Weights of a small GPT-style language model, trained from scratch on English Wikipedia: MLP 1024 SwiGLU, 9494 steps.
Each number is 128 + 24 x the weight over its row's rms, rounded and kept within 0 to 255. Layers, rows and columns count from 0. Numbers have three digits each. The size before them is the row's rms in percent of the matrix's.

# layer 6 MLP up, 1024x256, rms 0.153, rows 681-688, columns 0-127
022:115131079132096150116118104131154146095115151107145135099123138115101121146104154102154171146113142140126142093098164119098122102100135127130114119150129122121164115135098104102131135119137098131118167136111153115167131148167176087144122110126121134121135139145153117135134163142107121080101151150155164115099179164169122161154133153112119155139120111133131123143109156121135135139139
126:123114128079122121124151137093103121157152123101096135144140091074107163131118147107160100121157118126109131163198084117169153141144075120130131144142144092118118163118143116120128144109104107122129144154154176107152141155125076129143131164159181091132142139141137107113147144175106147140151115126096099125111111126149143159168146096126124127119162100153154105137126131102089141124097
113:106135138139153121079141111124061131157159121144135150137146105183114128111125105174184093095125154151119157111150142131130102122164121091112163104111148145137105108110119112073124138122156107099115119129172152078119158172133097132156128101128116119171131118163141144131136126137088135181134131149112122106143128121093139146120157141142137132163097093163144107103134135142121139134128
126:131109168109127149133117104165143085165134127111143114088072145120147155147173144079144126108116125145136142127108123130146125114090194122123156115156094143142135163145111091154102093124159101100119131131112133122131175143118142110137098120130105103133137159125116085163119138072148178113109079105141139135144145140155166136134144089121120101107123124159139117092098103123149129133119
073:120148102129127155159159155122123097125143132085106196094111092073151132129139096163147134151107094110125186117110120139148129157187117139149154152105088117132106126117129111101147147139092152116125102112094102141140139110171116093131117136154100151125118079142103110135151134113127145142117125152122194130116123119113132147092201139130156139177145125152117143106127124134152075129120
099:155153145141151152123094123152145128126106094132126097150176162141154112149118111091170111101126154149114122132124130133156160162145121119106142094139132162111090155147067138156123129092118114136151124142111119089166089106144140120112172103132154139141121090159123110124124153132158098110117130116117143141147130084096073123125107119120191093082162165110110139140096131153095103181142
132:125147143118163111137099092091151160135060110109172135131110163156128120083139162128130096139077142162117193108140146150084119151156111158120140142160126115136145109148158140166149111100120127146103142186122156149115139152149106122131131113148149143100120113119181094101153120111116135130148102134109155156100106141137140137165117120115143112119152097116169159164131122162149142160102
123:155163148125115085097133129142149175101105116141080115154182118130117078161112103136101135142147172110144137179128147096137119169116140089134121124121130132148124120122109135158124132117105154099141044131076112170179137141112070119132145129145099108134118100130138139136122142126128127128103100137094153081184128133126123137101112107108104119143113098150147110113090110115129136123108
# layer 6 MLP down (transposed), 1024x256, rms 0.0368, rows 681-687, columns 0-127
024:120097133100106115120130183138130118104178129086123133140123094119153085109106130125124150112103095086129106130133120121101094119172106113124088114139124111118098124108111115119128136078157118181156156110094103120125138159144094104074174078115093112112129130111108158107130087126071112142121154167116155117142141088078111126175134135118107120122146127090156138111097120129134116096101
124:139093144191143086126107139113070124103098142106190119155110126086110159075140120119114095113141127142154120079116109137128107134154113165108145143139134101120159113170175134159122136147122144153114105145122171133133116123102111123119104090170140132116126127112140140105087129138125141123102118151065086152132110106119136158103129123141125140160106155146097103138114120138169107135161
109:101142094157089081119136123119131131130093135088133107136107100110140142159148124122091141127119131112116131144123132124093102133117098138111139118155145119135116149147169153156109107129116100138172166135092159122077176123115137134099131114125157164147122169112112128081112104079119177153124152086154156097135078137106144111090099153076092119112147136195135099111146147138146123121165
122:121153115151176087139139122125149151113116107125107167105127111134134127123137130102102092131131156113132132118139145102139161127169125139154105166115138105144109082144086143064122152146111157126103117136128129136169084075172144126133113130153142145101124111107115128098085110173163100141142146161112140095106126084135163082137127149102121122133137130120131162153124136146144144127146
093:098124171103174161129162157116107162173137089109170145136136087122103113121122149115119138151139108097099087126128129131103094122140111148152129132143106077118175113154133131138141142131097136062122102129109155111107085116142140112175159134172137135159135121121097095116177118115136120156142125119147090162120115099165111085116122104146112141117155160090131092131122122112112134135165
103:137161128119128100136106114105113089158119133119169131125114156121117118110132110044100151105134139176106133166126158131147161116156161132077067127134108100144108145106160100119147098136181124149163151100116127160143180140075113164118104103151136127130110120128125105140114196141130146142106114141155128127138141142083141128141116131128108159133138165166133102134131151119107157123083
122:151129160152137134152107117107143070145115097076155136113104115127141134104113135102117128108153162151146192146129093145156146130155150108102143117153161142151151145138144149099180115133120146138143090159104091084152132149089119129167087110079098133112130153131172093086127125121132175102140151114100133133103146129138168137143134190104109128136130125106135137141136154119167105146115
# layer 6 MLP gate, 1024x256, rms 0.143, rows 682-688, columns 0-127
130:073105135178121129130103090138109187108120092151111152157113169097084149115113124141128093136157126118118141126094187110094169135136127145140139127165108081105137092108141138096147109110126149125132164135116101124145152147140143106126145117116110115146098127110168118139098111118131148177103091148100114123154110121120174133163129148116123129120137136113116124096158100122113129128129
109:127114139114107137099177166106129114129101112124082120139164102134132123096141124133144107117138144160161147101094116077149130160151139084097153124104153157119144157067119112134121115073171134116116080102131148115168150117121143123146096091108088164144098120135172122136124118114116102134080131124148132104100095119117127121125111105148131156123165186099150137109129133113112113163122
125:160162098096139106139138163120108109082118137115126126150088122169085145128174136104126128091186137119138177112113104108135121139148134074175152120142141103119112157150107144139125110156098142106130162085142082119161110090102141154087121116125129125117093141155158114123111105160082091134110151138165132138121143138131101093163109100101131112138127142152090105146135134118120113135111
099:132130100115110127140093141150102099076156148091095150106125106084138148107118099157153101130128129125112166125096111148104106130171143139121152157094124143112121158111115117124128150136086133126106111114086099140154095111147116117141120135149087157109122081138093137164148121135115139141142082131129174143116104169100122138111175127116130112145162139148154188153151132131152073136127
102:120128121141173133153108127146147144161096104135155063135148116073203109171146095110163168096142093122163110160131096130136124116110178137108110126107105136122116145107140129137084080108056131110143075130134111142108101107116116124125171117112125141127118159136135130122106134146114140114109132117156152144090116130167134093123174080125139105125148127126096124134125086141126131114093
130:099131147137086130153148107112169134156130108120149147170069143136128130153132096130144182128136165134145124129075134108148122152109089117168126156169134120137180143098140137185104125088114162114168138155118140113120116178162136144125080145102134129113137119077142118143153100133138107116089137124132130125110113125154158147110097131132168129163162127110154152121156134102121122133105
133:129143145106179108100129087130129160147122150129102160153158135130135123092057111137107143139141150132086141162136140083120169140142129134148139127132124149109125108088124104123110168110132133120106160166138099129076144130127134108094133140136092121122125154124114111129147113135110124127145112134108138118129162120139125135149148115150137103104128158133150147142094112094165083148102